{"num_hidden_layers": 25, "attn_scale": 0.125, "init_std_down": 0.0, "optimizer": "muon_variant", "lr_head": 0.00593, "warmup_steps": 200, "schedule": "wsd", "train_tokens": 367300000}
Each number is 500 + 40 x the weight over its row's rms, rounded and kept within 0 to 999. Layers, rows and columns count from 0. Numbers have three digits each. The size before them is the row's rms in percent of the matrix's.

# o: layer 12 attention output (transposed), 320x320, rms 0.0611, rows 31-63, columns 128-191
# v: layer 12 attention value, 320x320, rms 0.0667, rows 32-63, columns 128-191
# q: layer 12 attention query, 320x320, rms 0.0521, rows 64-77, columns 128-191
# k: layer 12 attention key, 320x320, rms 0.0532, rows 64-77, columns 128-191
o31 100:538425458462446495419508539454479478513498537526537450527476553481430527492466464453466483557521522547529498446497477571448525562483537453542494531416413503478532421512464534533443582560532550
v32 105:444574571476481553496538549444497477465526551510488526553477560597505550462563534525526496473525517479495496497529521489578442518576535548501502530514458549526444534570505443588478502479564475
o32 103:502464433551506488477538464516494463404508456468482533512414514568418469480523499484527442452512487526519493463478517399503477480493534463478494504493422564466478475529518465501483473490535578
v33 103:520496511525511451554461522522432507568503537588482558512506515565505475614425514527463502544488456534514480503500445468477531558462454559491515501526519480601464446465521523548470504515507533
o33 102:560504503435505586533486465454479584452446478452494496531516430481523510473556488548486545548525540499506464477571527544522517493513600466507447520481471521443510508503461507504452473491512385
v34 102:448503457459449472550504501538573463473483459558469522496482440550527480494470512529486511510452524542487462453485518541489525534474416453440500502527498448467498506498543526436595590557519521
o34 104:434559558453492555449480449574466490519497557474502508524483517469484525513565533536440484439493489505522487463469438497524583499506476588523462391443504548425521426520539465579457562469484468
v35 103:553470524473476432536535573531500458539580563486526544539506457489462559518586474461555557439535466501494511480500492508477525545554502486523529468530462486521521504465527509508476527506481566
o35 104:576546540529509448476484502462455497503487499541385502471556552493422563493537529550546523540559449477467597579509495540544513503479502463489484510490537444482551537449514519444505482568463448
v36 098:528566463465472479496531524464555505512523484516411490472493508446551454466506488539453545471480583478455526482541522471522532413389483489498458436462508530503491565538506458502529555519521481
o36 096:451521525484474494553582477520538531394442526531520494575534506494489502507503520487516515512560517465489515449481499475500552464557481498491470534531485416541582453490517552494484501524556497
v37 098:503441497484518457483449505549535543458516497566451567466516526480549558460496473425551551483459496494561493470514442532493557500531450439523461512429485504484500570479460512468462507347520515
o37 104:501471506433454497486468502499536472427485443451552574532519452448537504536473496519512534468594456495454472534553538474493448520496497545543573494436503430499521538480460553472559462463469421
v38 093:500476516483498569481543511441484495446448550565524477507555530476486533505474485505481528526496503516507515479561486493424483543500589495484513586491538635427493479499548461457531503496427489
o38 090:494529439586532540526499480527451565496595442479503515451469467519502519514490481476491463481429498512510574503496549561485455448526582439450517459514415525499459516467485498427466445493461527
v39 101:540499512549524475449466529529533529496432523466586511466499443557578506515487545532514448560519513493523470506565529516533501507527489466510568555479542600488505503462500490513475522568531509
o39 099:571455560520483464535498393485476480513510480526569476459471468481430436511459501547472533506461446474427523467553545494557456410560545514527551447569491448566500514504495529506557532486491498
v40 100:501573450506492530553468481438535495499456448507544505468421495513485487566524535466484528459497418515513617475459437520481409525517534448447525498516507506504510470524546564495497373506547496
o40 095:512497536411611537505546537552563518503468479581488534459499517531504576519511474441557465502517468535456548489506560473532578479452438581568453468447484488573491543541465465473503466516523555
v41 105:452524543511566511517496434514466500456420511557539534477458434462470553475549473462452460508532503525482416485544473498502427479507526489524512497498568487496483514448510539534490479485430533
o41 102:524567435433491442442491493458479475525473463483512521564537490482506451524440471495493496487497481496546479529529464491408544467443405506434535535524423491504353524510499548532522496446519537
v42 104:518514398523610507500558516448428492532505473512501500497469487478419502517471528495550462538419404507443512495509492476439628450466415466602519497525527473581466556451498513558495438524521531
o42 103:456490512488410495501511525497495495497542467473476530393504501557561481358475511499484468480556553510485472506482526520521517432523536503439468505471622479554448511516502486573478466440485435
v43 102:472518507482477490423492415513499412497480435526409478480531505567476556452504515489533506463564488477469498481533517512544496517506505550535542457543488530525518414494498521507455503491560457
o43 104:538424469506524502525488526489562434499491524503491442490475479430597470473546420493463541535486557546479583511490452486544471482557511548531458477585521469483530490509444438530468479480514519
v44 101:513516529495411473545466498481513540467541485497492449471556451409489473448511517571525502473513456473465481523507414437464537539514506463547485470516496573419464529491494503503421537511523501
o44 100:482501504526533462440547509507561491505474521494506500494501488497561602588439504492482510527414529428532448519492474484511474496488545421556524512527526548562513502510448517489497455553484460
v45 102:459499514490474519500487488402486526536476507486532513464540441496527519510561533512432471510520512512560453493484522436536532495525543468497502507488523517461458534500490442568517461482405447
o45 101:543497490468455504565512498516510614456554538478461438482527505444516530450508505507459496506493510556455476508472605528489578438444496466487496572527513552539494462519446485571527536473490492
v46 105:503477484520522534533528488464551498535525438496499466521428499533491459528489529452382544581543499478490490501525390548502526512453514565524501537465456422421503486604512490487442551525418567
o46 103:563506448444549502483499540502471485494526561422492547458542523496486555524520535545564456504470539502504453480536488444507495455532360566489552601539502439481562560474568524477531444481521434
v47 108:540455538517470452498523552475455473543527480559485479478504457539426521560506454469535447464451574486506522497524485574494405491420566524586482532433527528465552498470514540472507490439518466
o47 104:455500458471467510559494549520559583386558437529507450503449551403513477445444522467467435555524492517502544502449520559482556485535451458471561514481478473465495571475520490420548514536464519
v48 107:499465545548495506595477532540522481480464546501531515552513472477517551490464399515570501474494477494485513504526512493540529487409530523520470410517505531485527513520517497530490432510426461
o48 108:502474411574529573467446493474482538481477527505506485515469452497516452529453547429509537576500497464491519453529514543529534540478473556516545474451540521473523543452498518517486521469460499
v49 100:446524535500459479407526545499517488543483490508470515550448499463564472539465560471549490476515435473548409556511512525554499475524496565511567570534466479473516500451536483431551486463516492
o49 103:428456531516477501463407518487459535482541597563574456523502422535537452542469536528472508471516491456474532517504445537491489478558454472544464474506490466508529486453445480480521526585556466
v50 110:555435508527453469494471493446471509560519527507514487483535504487503507451557529491544507468488439481459493541509497462398604517550492563597433514451490528498523522450514504498455523473454479
o50 110:442454585491519406467524542493552530478588444557498488514532527504565499586490484482478559484512374529534468455448442600466476470571554456480492463461549503548541521510469525443522545537501467
v51 106:453603472531427491556626490500505520492473405539473470531542455487497453551436466579492503491540462503580452557563485461447489550523500537441455522400465502462539534448522489487469467496488478
o51 102:494472467532565422454481624447551542498530525482529573433479520460555499460518490549560529519511532461498503448501496559546530416478541477473529501494523559523473479533578585438487528514505488
v52 108:505473502484512467470498475482485516499500534425559547481444442508551505561478474476521493505505572521598472447438482519516521512566508471488505497559455527474516523452513499513469470566494446
o52 110:466530508469537504576488490569522512575513522476457514487521524574496480512484506549489469503473491488441546527518564483512461516459504488482443495526487524425526469492457444416535479492539523
v53 106:506495507547415466582552486482549467466564525502514479524439457498490462468545504506481529604499469541471534525470471431392538502483533467519543498504451461530510485498478527522446476518511563
o53 102:517522510496482432500391486471488541501524486484518537594541444478460521496527513478489486405405493490499540526475453609525527490521501540492479534520572457440473437496479470568493501514525505
v54 101:519468575545485442474562511452549456488519468523459438546550560572411487522540477452488534511486561487536541501503448404499488479546534467547471557449508518529494481524568482517526530527506497
o54 099:509498419506482551530503509619490509425442511584482509523513504554505518490475467552523442471429515573480488445458485493543475533496505480489460563578459532567501507447511465493450460537492602
v55 091:433510478466507483484470607516522493611580538561506507537450483519491540530420464488508490529486517471455466494509553442491556514431502482513525535497516466533617504536544515484505465469526480
o55 093:474558551405543473470524505517431564527426470496514501490460439464447506473494484505520532537500556476529501518454496510522468490504528474588483481513508470478482603485524530512436505493516531
v56 098:433425508492534505491426538463479536511467502442467471520548469459488514606484554502439494479484434561415442400505424547504533448587545508545552496465530519480536524518522508494444487442524507
o56 099:505514485566497470537472552520534491481540437545488441466449464577512461447549493498494432552555611536456512485547478454513555504516477472486474488524520529509562493575496522524512570544476526
v57 100:533537542568479458529434412503514559505464479485492512447470512564468516456496496491454466470478523491511521463455428525492493496461501577446452476418525477499493446437515495541513468587470556
o57 100:450441550500579491458525535510534473478557433571456514507522441509513489486501484502440523471514485524516522482532504479476529530454539471542496506567475472501490528547503532577549493442600547
v58 094:526527542472502432476523411508451615553529514458566519490441516563489527480550482542475470456569471573527488482583522447511489451504423460509492521396436493475527542434439454505508459503465485
o58 096:458484464482484532480503522518536529527466550449444482448467535477476412499491476502431482465546512413483556487414406508443474472543482483575498569494537565545518460468478512481538459475600506
v59 103:444486464550538482487504531481452496489527450498503479491503472452479510425571458512516504391482530478525474513503529458452559529531466498482415496483579511467412508515534465464500496485464462
o59 102:523501464499523421482503466524483522470483473519470476436505499570513520545495526528523497571434444506564497469511468525497543458572529526471471573514489431592429511551528380474516493472473571
v60 100:453513450559423451430526493595480461472493473489570456444515539545560515455526558514494539505511544496460489468489518537525494438485471445511517509480427510520519525519453454457505516504469504
o60 101:481551554429445446457490443462516537481475537444517493487554460441519517584557536560541507507548467490479589495468531446480504529496496555543488540528481503539438558507559495517495517471518549
v61 101:426519484479494524460520489486472495503504506539438496551464517466467476516545562536536509453484491626563527512496524500495542430496531527446571476449585588512459478496450460383548563490462485
o61 104:487511502468484472492491516500502490601455489520484500544437515472527467537515496498492530452529445473502562535492517429476500521495513508520411430497545540496461452493483547480547541492496605
v62 107:473492440541504565496484535482454485564491487417487551550544592493519431499534548421478437516463515526405536470541473487454502444437522460517440521409485475549588535472517482485448494426562438
o62 105:464516493432469490508510546485497485521492506434488488488542538431545531425481555523498481452509538422501489579467556500476508497546510429538503482509489502567481492532481520466471480444467543
v63 103:478482512454467485531469554478500504522548524530499460579466490460458519519452519457463485464558494474535507534517540570540510532521428503519513450485486499592501509420559511495595512531466499
o63 102:554494485555469485543538500519514553484433497597517517528470505505475453550503488526473459490556489464477446497518479485443497506521547434497482457489476520472485557499465453529425495483496499
q64 103:440472503543533463547552507489495446475525460487459490461488493492528462499525499504497445518494557521469480455525530466507547474491492518542529477482533485448440552456515456532569535484509426
k64 090:543452574472453487527488567474521504476481445524518453602526501513446518471465547543542569489485433561507475552512492485488482503501516519410493486418486434515496551509495466520535382562530597
q65 103:534516544466491446432516554544495494553413510473546514500483498483496580516458526428472506509553489489490536481462430473510418509456519490500433527473465479517456448506542528498478541573493467
k65 089:525447479509504500538553495486501451460499542496496579449468518455493545497467518468469491496507475419539445465509522503506506479504476484445515505539469575549565517445500428489493500527480509
q66 097:535498454575471489420522397548479486402542512535465506447437468513438511452467467544505458465513515465510532508475498522523593501493465505515556463414446502543646556542478569511525535486568549
k66 100:364563508505571495512492531449527473571475494499527594536526567499515552430507530498493605490549507476483416478500484482520517516496452554572469480493553561488501464529480480547493493478494422
q67 100:470475417488512551508406452527498519466464520495481510538410547552486525528511528449492524467551521463506466510553574439490577498613403492516500490585541538532521476573556399471553485444487475
k67 097:484402510464489484497535553506476503550501524492512445539462420582491530527500531534511458535564464490500601484499500599465500539547475480535534419488430490475555565499516565479486534524468539
q68 091:484556464472521461486527453485498513485517492579445439428462467473494476499437428560484468502560502526544502489517513464477519510488443450515503563494543535436490446516503427476496537490478507
k68 094:469532477502569465465453609564486465481464468517571476502507444554484490556553517477517522507576386531523463472453455493477497498548486482481469549449530438519525465568489533454434511403422471
q69 111:489557460479483494472552494466487565608447492462503461382490488588482511571506507520513431544470487515529440559497553454512507529454511574441477501547512513570468442511461502521491474517506491
k69 108:426472567579463554586473495485551570422512520514551509523527471415488436504586500452465497518430461403481553511452453496509456482420517461478454504514428485496487509410558447502463504456570543
q70 102:507486524458513481506471538440526484460517459479528474499504458511614482455518508468427480506568401434528574473465500472424497546480505442473468489532526558568530466461556445473525508508554439
k70 100:459510496475561509492466533511461522467458511532561458524517558479528431540593522550515474488563492429511493423522468515473491481453431489475463475509508459470528531492499468457458490460432500
q71 104:531466524531466549552528514501571504548615466496514512495545490484450495465524436462487542488511492562437430523522437438435470503506495495469437452481555513479524496493499507506546452533564552
k71 106:448477442525471524523570486537550475520512511497415452517520482543506473561528508515498552522528534546497469533424493498482464505420551563471500501524423554527466472484464545490453515531443523
q72 105:426562534498504533487529568498469507536507458480504443559541430542446521500475472464456543549536495467533499469469426527470519458474552450518541452462447468528432457458490547532451549457535499
k72 116:537404552460491558534455452530510492521408519488571517490455528501507544530487509536474442470552525494498515533489545516522487535535541518510443594518503522524594450528467518498491445524428475
q73 095:407489488463481474536506520492524538434492480468480520540532515519538486456591495418455560498508503510528519449530514464489469448527491425455475482419473563458481559486562493491491519470531556
k73 093:602455534503540446472468497436560511460558515502537513486476552568490564481531512521536519497545455555490456506448458550463491476490373434502538511525468487436419509463561543524519463488506531
q74 098:494473519513543540520463490496454505484556520500444417545523590454475552556499498488514472529477493551493491546491402474478455545526495460498459595557463556538616640465537488486486502459513569
k74 102:485493486476435533514503549519473477483513489577519512459476504535491546573469496495508485550559532496499465535490470605512524497513564446529488503545456485559520504435481544498520476527533459
q75 114:476459510536507493503418485442582485539520514487516466452502485563463494526543458448495523575487513505480525512494443511478511429468553501442500513465515516494565447508541558600566447526440437
k75 109:497471445501507468510536502497544488497600546511477448464491477478500533540541441504536477493534526470475517557513516479480526482466519486521515503468474481520488469458556500496521545490513498
q76 095:436550499501551519539480483473413493467497460441519440467505444507507607545464479501456533518491518514460562468514405554484502441552500529516452497472531438504494456555541500516421466491503470
k76 100:429539539513560464475482544529473535513484475521604586487570474456440556474563507503520490550469515450440489534476535548517501523509398470471511534481556542498511493561499495524502523447468482
q77 105:527471507487461496519451525439528550454449554497474497460467524540499490481482484498484486496473507536545515447536472480485509523453502536463517455502491519536522558498536484501459486464498506
k77 103:443527504469493543486467466499486510482433532484507533557535521472485503502491493526485459514602524496528428510460491497548475562404482549516489536532519471490521536565566520523472485484498493